Each number is 128 + 24 x the weight over the matrix's rms, rounded and kept within 0 to 255. Layers, rows and columns count from 0. Numbers have three digits each.

# layer 8 attention query, 192x192, rms 0.141, rows 0-24,64-88,128-152, columns 128-191
093140143149120118123143108124120129137151136135154115124142126162133146127123129149138149121148143118135123151090126129125137120138121106136114129130145116136118108132134119131134122149128112
126127119140140154137135118117128148124134122112120120138120140132156139145152140142122136128127125129139132113123131149146128133136143143139127136136121126125135115153141124138126123101103127
120106129124122119121126122145126114134128133140147129142148142134156128129144120114126114147142153097143130139150099138151128137131132114125127124119125148113100157138146118117103137113125107
113132132122110129127114113140147134135132131128123140128151154125116123137129124127121134126130113102119118129134145135117108144133136108122101114131124144135147124137111122119135148141159160
117133120117137125124116118110132140127120136137128131125114136125130140156147123122129121151133128120099105105142115135153117115114135123164144117116135124117115140119132131144140106110106117
123144129124131114112126145141121146107134099100114135127127121139104141110125131143127113131137163122135121154135120133121105170117125137142107115105129127140128125151110121134126132111151090
149155122154149130125142120113123105141145112139123116150122147152168125142124087169137144101127158109144128102136176126102131131149116144111144112146118156135137113113169126115123133119126131
113137123136128129130112132122108124147128144143138117137160129130147099134114146095127137144134119124136110146132139113135142112151138124153103144153125141145122114121106115113136129124111132
135132140136095118136119140125142135109133151106134150117142135120111102137157130143119114120095149140127132129127131136101111140104123122139129128114117077105128126159133133136113126129164117
118128136134130100136136105127122142127147144124138114146117149139132139126104116132115156125128170094123125120125160141102135151128141142106131126101099148128105086120181129104109141119125122
106120119101153131119123145118124169129100132140123149151143109098144115098134149111109110126108128154153149129126096102157140126147146108145092160139128093152129161142095117144134117141150153
124128154124120117127125115110132127114139121133143165103135126115089098134137129128142124139115143114118142117105132149122136101133124104142130118129126097138138127131115142121132129124129108
138143119114127142107112122155106133132112156137119149086131113136120110121138117134147116133107095112172110137114122131117109101137131117126136139126141110125141165132084123130134109124102113
119127150132100104146138111132129117139146160130129138125128148123114123148104145102099137129152137131096148108148131163120140126112159140131123127111131098142116125133178162115136114151125090
141123095133138143121121145110103142115105128123109091154139090125148147090159103136125110146098136158174095142153117084123104134150078123107142121123123123117126149140104091140137155120129148
117145150114097151110136123131127142116098145130146134120135120105162094109124133144165130128145074142154130139109120117119123124140143119139134155134145097170146167133079149117144082125095107
145153108137114129131128139143152115134130146141131158088141138173091134126117130149134141135131141117099115143140161136133135102107143122120147124145108123112128140114136167133131152130127093
109116119154116077147153139114154104111120155153094149121142089098093133132154136124109133154105179146133116120176146151102129141134129126096153122119094096076085138120155164138108163134141133
155166140120140150144143146139131139115119138060138113179141132134130096090116070121160107094136097134137132135163146097131105126125175075104145163153149113117115135124188149124127069115114100
148140167140119115108115089119172150119120151081150106127189143163115099141119154127146121156103170151161113102148119137090135077175209155134144112119123145112118114090104117119139148107166118
161142162085171115146146128108144122129118122114172134132135177143121146091066090159146099140106128136146146123140110169159130172098114137111136137152163134125130112125208151101114153137154131
091165137113126120123111144114138119115092120119134148114091045195141120091099118088182114138146106151159110116132135156123145140091120155109123097125166110113194164098150122153163115139112124
133089160123141077159134129165144122126128152136114094125104142107119120185139135111129119129156132116110094146126070149146136134139148128112137159105156166106189158147114128126151103111114075
165130111130108146129149141106123104143122063106129134103153121166178090086152134100150071141110151129111131095141126164168177133136111155143124099128097135107102106169156111131106152156159086
127138135140163119127095054156103117101108121121136141099162159140149170112114108140118148109072190061101089157115182117134161104119147161155107118113150129111120098156146102136127140136094145
140142128104127103125142152130114122117134123127140117126126128114122116109147135119131144136135136128131157134128147132144128123149109131105126111143143127119136137136115117138115104153128139
138121135123139147157135119138128122130107120160135123124155118155118119120134132103137136123134134125141134109139123122102149126136150119124121138105131153141093141147131128139150123143133131
147133135149111140139117123121122138107137142134136149132139111137128121123105100120136111095117145136135143115116128103120142120135145122105119141135129136114127135136131134136135126122154135
129139131129123124132126127106124131121103119132112126144134148129125137138154121140141103135113132131140146129109128116131121154117126134118125128150100135118120120138137133140138124106130149
133147102107146125111135126136132116132112099126147107116115140105126141138126132138130137123130118111133137123148142128129120132130133114108138134127135132109111106115135148117124117110139136
146136113123125153102130140133133123126124127123125135125142132117127159114127115155119106110131121113159125129124131135134123149140133138116137134121115130133143123111130127158126131138122119
098115133133118127115139125135125128135126157111130160138138120137111134133124140112110107133117135121111112110122137137141128121126102134140110134141129122125136146123134118127130118109150127
123144123117116143119136133155122141130126140115139124152120096126144140122132138105111154173133134112134128109106126111141123148123110141145138131129112139158134125124152135081123125112138151
146108114130125120104123137116125129155134118139102118143112154124118157111125134124150127104131111138141121149148139135124098142117157148101143132131132145116120118146124142142126134161121113
112139166139135131127122087131136136137130149127166137132139119149102117147128113112145092117127111142125120102136128142142125114123113136157110125117131109121159145143139150137123107157143120
150126099133136116125133157132129141115108099124136141112140130119130131117121136135094170157137132117151144166117123115131129135136125128126147116142126139113100125127111115103148145083136149
156118115130109116151104144102135137155125135128089127106132159121122139112137113136157121092124105147128133146151126134090101140111147148092146159148128125107117134120123116144122123127127128
157130129135116096120128143133120143122123108157127127102125120117122110121136140134135140140134125127150122131142127138105117123110130123111172112133115114109084138124097140119148140098099107
127126149127097122174122105116166112116142143125128133117117147141119150142113122096154100065143109136093135107152147128101118129095138144093133154135111124134138118126154149150114152152104130
115142117137125135093121139141097140084156108121136116147124102117130103132113148148124141171122171105174111146105132136097108114152091119169116111112114145131113148148081079104110119120129135
115148137121116128124139149152132163119117140148152155106154110112147127101114141145121158146141106117159122128116117144142109115135120140154151130144128133148124148114080131125116114106126110
167136126154095123134145147123153135121108148158144153093133116119094122125137140142131131165107142126102123127157150126109128125117170127106163139157144109107094099107121179143123153119106097
138117117148162110127116138116149098115132117115113109146120140122133128157131143138140113127111161120131134117160118134092128141131148127111160122109117144117130109137161122151103167125121138
137172159134131133108124111147137123108129153042139140144157128105103108119096079099143109101121132175156108097164164103100107102181170109100130155137160121093123116110138140139139097133123088
111132181155157114084119115079175143112066127093135137117134123137128100168112125144137100159095151161165099103165123118117138125158176143107117105077104136094122097128097134122120142118141055
112153159080139113169131126106144109096126111116153095129097138149115142082055133168129067126080153146184146109176145152159114157093151160100138132133159142106142098129163143102168178134134126
090137121094135157157122123155146135116121150125114135103087071172160132101116085137173114140160113157154105152128095155118162132107110139128157138115142123128176161093164144153160127128082091
143115158144122104136131079159131115121116131150151113135095150111141107162134142136135115141152110132079080145138061135122159146145184119118177159107137157093183168141119104136137105091110098
154111101143148134127136117137086105144107086106114129083150138169147118082129158111132077164106148150124106092126136158178188162145083165112137114123090113090098124132124121148113165160135096
142140149140166119138078049158098128119121156136120169116136179151150158094111136167134129097083164094109102185125151113169183097130140162131128147118133119115127108133140081142133143124090112
138107115155154122132133116117117134121119135128122122130134140131158114107100122129147125130132115147127136097131135133105141123138143102113113141119150133123138126121135131132113121112115098
131149120110117120119113119133127126105126129110111138139110123115139147119121090128102131113122112137106121116102107141117124128124128124124133107133148122103120127124142117140109115131144141
122108140105176123142117121147125137114145150143139156119119139096094105137149134120128127150118104128140128116127132109134137125136111132110133119120113127126109118123136146132143149158110130
135114117118125140124142136130130146113132134144119121125136104109128142124119152123116123103137110139128136129124116113108126138128128128145145132129121115115125115131132125127111156123120130
137121140165123151126105123136115117136154115133136144156141128156134138135117148118121136118122128143132147133119152115085144126108111113143095123129110108127127106140124124132123123136158140
129128136109121146132134115122137124093107136124109153104141147114098114133125121129143145168131135138119139149155130123109110140130138137111126092117134157106114129126138126129130136113143147
149135139140125135118118144107119129123126099127142104120110124100135104130111119150129118103125141124153126133139142116140133124146132155130169114116140138121138133098156114119125154127087122
113098141134157137115139140135119153150136115137150147155142142137146122139132134132134137106129112156110156153113104132133179101154142116180101160141123125132134104125108103136136113132123134
127164137140135129156145122112147102108126137131149154074134141133103132119138107107133131145119152135117115112123145141109123125096143149113131109120148110120128137146152183135127139118128123
144127128156133128119114139099107108142169098123089092151102127112136129138125123151110142106126149108143130137154172136120125124155124159123171105111121151119114071122165091107123147119119141
129151126105152132118126137141111154131114153127134122127124130151134101113139106137129112149109137157101131138132093107128108121142149084133101138134115115140122154132103134125127116135139125
130143141133143123129141091139147117109136129137163152070124119155113114125141116115131135141126123119091126123099111150129123101101134120132111116137143110149138127135105144130105141100129112
155140129111125140132138138131152146134101168153118128055159112126118148119109134131142128127110122109118116138102114127117120102146147107128111143129127134131132125132094105159097110132130117
137131141141127125122136116102149127127148130146128127112130156102113116146133127142111139120142134120120137103159150149126142109134122130133128122108122115113098112127161145125136128140130124
134132107127132124125098146131105121115106128136100121159137103119151146083131148135118135132112157144154110172124107124113103174139074130080122123131131119111115164144111102136117112125138137
129144133114118142132144110134141126133127132139158133102150111148130131130113120127171126116142113150165116157119092103112119129139139106148134157128168125133135141142092101150128126135117146
162148146137107104122132141128146138114127136138120120090133144162100127135136132115145145128128130107114097112153156157141141104104147131124153114118110126117122143117135155130142122132138077
125134124135138094130133158111121089115144123147102128132148133113125133121167143134105144170137153131128134138154122144133139139144113135113138089101116140096072137124135159116126166120147132
144167108110130129146133125153115126112130124041125114174154142100113119087086067095171103111130114137192135096142159109120082112142145071124126133175174113134122127109131143126140058121111091
140160167142117116113125099094179149111076144077135112127167142139100105145117151145142115166084151172155115115172135120083146077146188132121120145093130131082135115099112100110123107120144093
136138173083165095166157113107124116118131103116173125105136174124129159086062121157127071117093160130173171096131115181175117149128139134124121108129158144136147112137177126091169162161149157
095199158104122147147134146118151127138139153142119131111100025185153128065092121117180104161154122165163126131153089140133143143083107156106119144114138128137184180081145134139143115143123113
126098161110143079158117114176131121107133123147110132126117137105141124161118146098116137139170102113100095139106077135110126147167156127117137127102143181115189145158112121129180096089119110
161125100147102144161133119124089109145132051083144114104141111177181123089157140106132072129103147124101154073134085145160171158128100134141138136128093122090118115185145125116118153146121097
106136128137157121159095089155094121135097112111131135097139137144150149116105132167106156075075146091104084167129154092126182109137126177135119133098140143116123110152136075142112142140085123
# layer 8 attention key, 64x192, rms 0.158, rows 0-24, columns 128-191
139122121126124127123136128131130136139110132127135150124134128130119135130115122127120123137133126132129132128145119131131129135133128123129126140136112135132126138126131128128134141118120131
128129143124129126126131133125126125133128134135118142121132128121122122126128130135133127136128132125128123137126111125127123125129120130131124135129131127146130136119122127129132130147130117
125122130134128128125128125129124137138130119117138127133121123133120132123144148121123119130126129134133135131129150124120128141130128138138133122125135119141139125133130135128122132131125132
134126136131130125133133126116146127121120130124138142123126128126132124130129133124135140128130133132131134137139133130130129111134131124126119131128124120127131118130135128133138127133121124
120121140113132135121133126126130136127112124130134128131125112139116120120138117120126110114125122127125113135134125117113126142133130125117123124131133135125134125123112126128126130128133117
135121127134124118139112121127153133142130148135131140139116119133149123119123137126125123129115121135130121131133132124133135121126125133132113136135134116133128145138119121128127129134129119
114129124126128124130127143142104133126138122119132119135137128130122128132136126133130150138133138127137126129117133119123114156131134133133138120117143141136122128136135134116109122119139134
134132132131125135133128132122129121119130128110146121137119128123118133127145120125128118112119123130128127120130128128124133145130125133131139134136144127118142122137134136143134143124138128
130133125136140137122123125128129145132131122161105115131123134119137128120119143136139132143133141122143125130133126111141125131144116140118143119135130144128115141126129130111126111126119131
134132121128119138137137129127117118126127128122147127134136128131127135124139115125133146141128129118131103118125124121118114142130123161130136122121136131124121130137140114121112137112146145
105129128124122123122127143139124125141129126130109119107131122112130136135110126137146113109116138148142121123120137135142120128119151112125134147132124133111121133126110150133135115131115112
116116107137147122122124144127102142124127106126116111142138129121139130122115122139120140143133147128133107127133114121135122138123112136125147126110115129132103139129148137104127114117138134
111125127127135141114110141127120139123142115124123136134127127125123138097119105116120142124133135132113117130110102132115108148111125128119137123130117149127118141126123140115132109123137124
130130119123133127111123131127112115127111111119137115125137136129124129121135116129140128130116140125138114124117121135117128131132132134122126119123126130138135122122144109124119137110133127
133122140133123140140120111129160134115128113124130133105113121132126142145133137134120110106119104125120135125140131119123120117123159103121126144139116131130139115129103147144142123125113137
128118129128127117135123130124121135124125109123112108113128121111116133107117139135108136126141132126132126136135119126116121132128098129123136130107102118115100148133134122112128121142137144
147150140119130139143122139127131162103134099141130144119117136122110123096112115098128163137156147131087082140134120144079094133108120176130147105118129112133120140104136142116117129130128117
139164109107111103099124118164095101174091123136131126113132145131111125109119096106135111092126149098123104119121157139091138115155158116102151094124110113110117110124110125155156178104124103
149199135115141123137144111132152131113153147129065095099124160160132151151147144106174103110122148178151090103103149154151090121153103136145146142178137179131152132094150064144133082154122115
110108175142112138127109158115129127137077142107119144132090135118110108141142088115157138141117122132184127141175191131115141115171141150096134134101137147106075085150117124171135129142158107
148120165178200117111153107110127137093126080118127114135100119148100130121092135162115109124072184054138148134121111117176100151063124126152140109092078177141074133146103126094145158137150131
108147129089168170175126131118155140148106123127139129137108092140121123110057120167128153172154120137137126174128158165092130142112129125150092147117125096090185105143159091129127206096068093
142121142117102067172116137114081144142093088132145116076142166104166134123161136127142130176124142113167103119175093113123167093099197105114144107147146177152200169153108101158129082120122115
105156107194190120133154164120079139148110138159125130065140101150105150069114143112114099129087123150112119107128164100173132129119144150125145145119130129122121101109149125128190123163118171
101089120164136149132170108179079150103137122117096164124117132122109137121131105123123103146128135103083136176130128116164127121130141145116136097154171107144206191154104122121090131107177114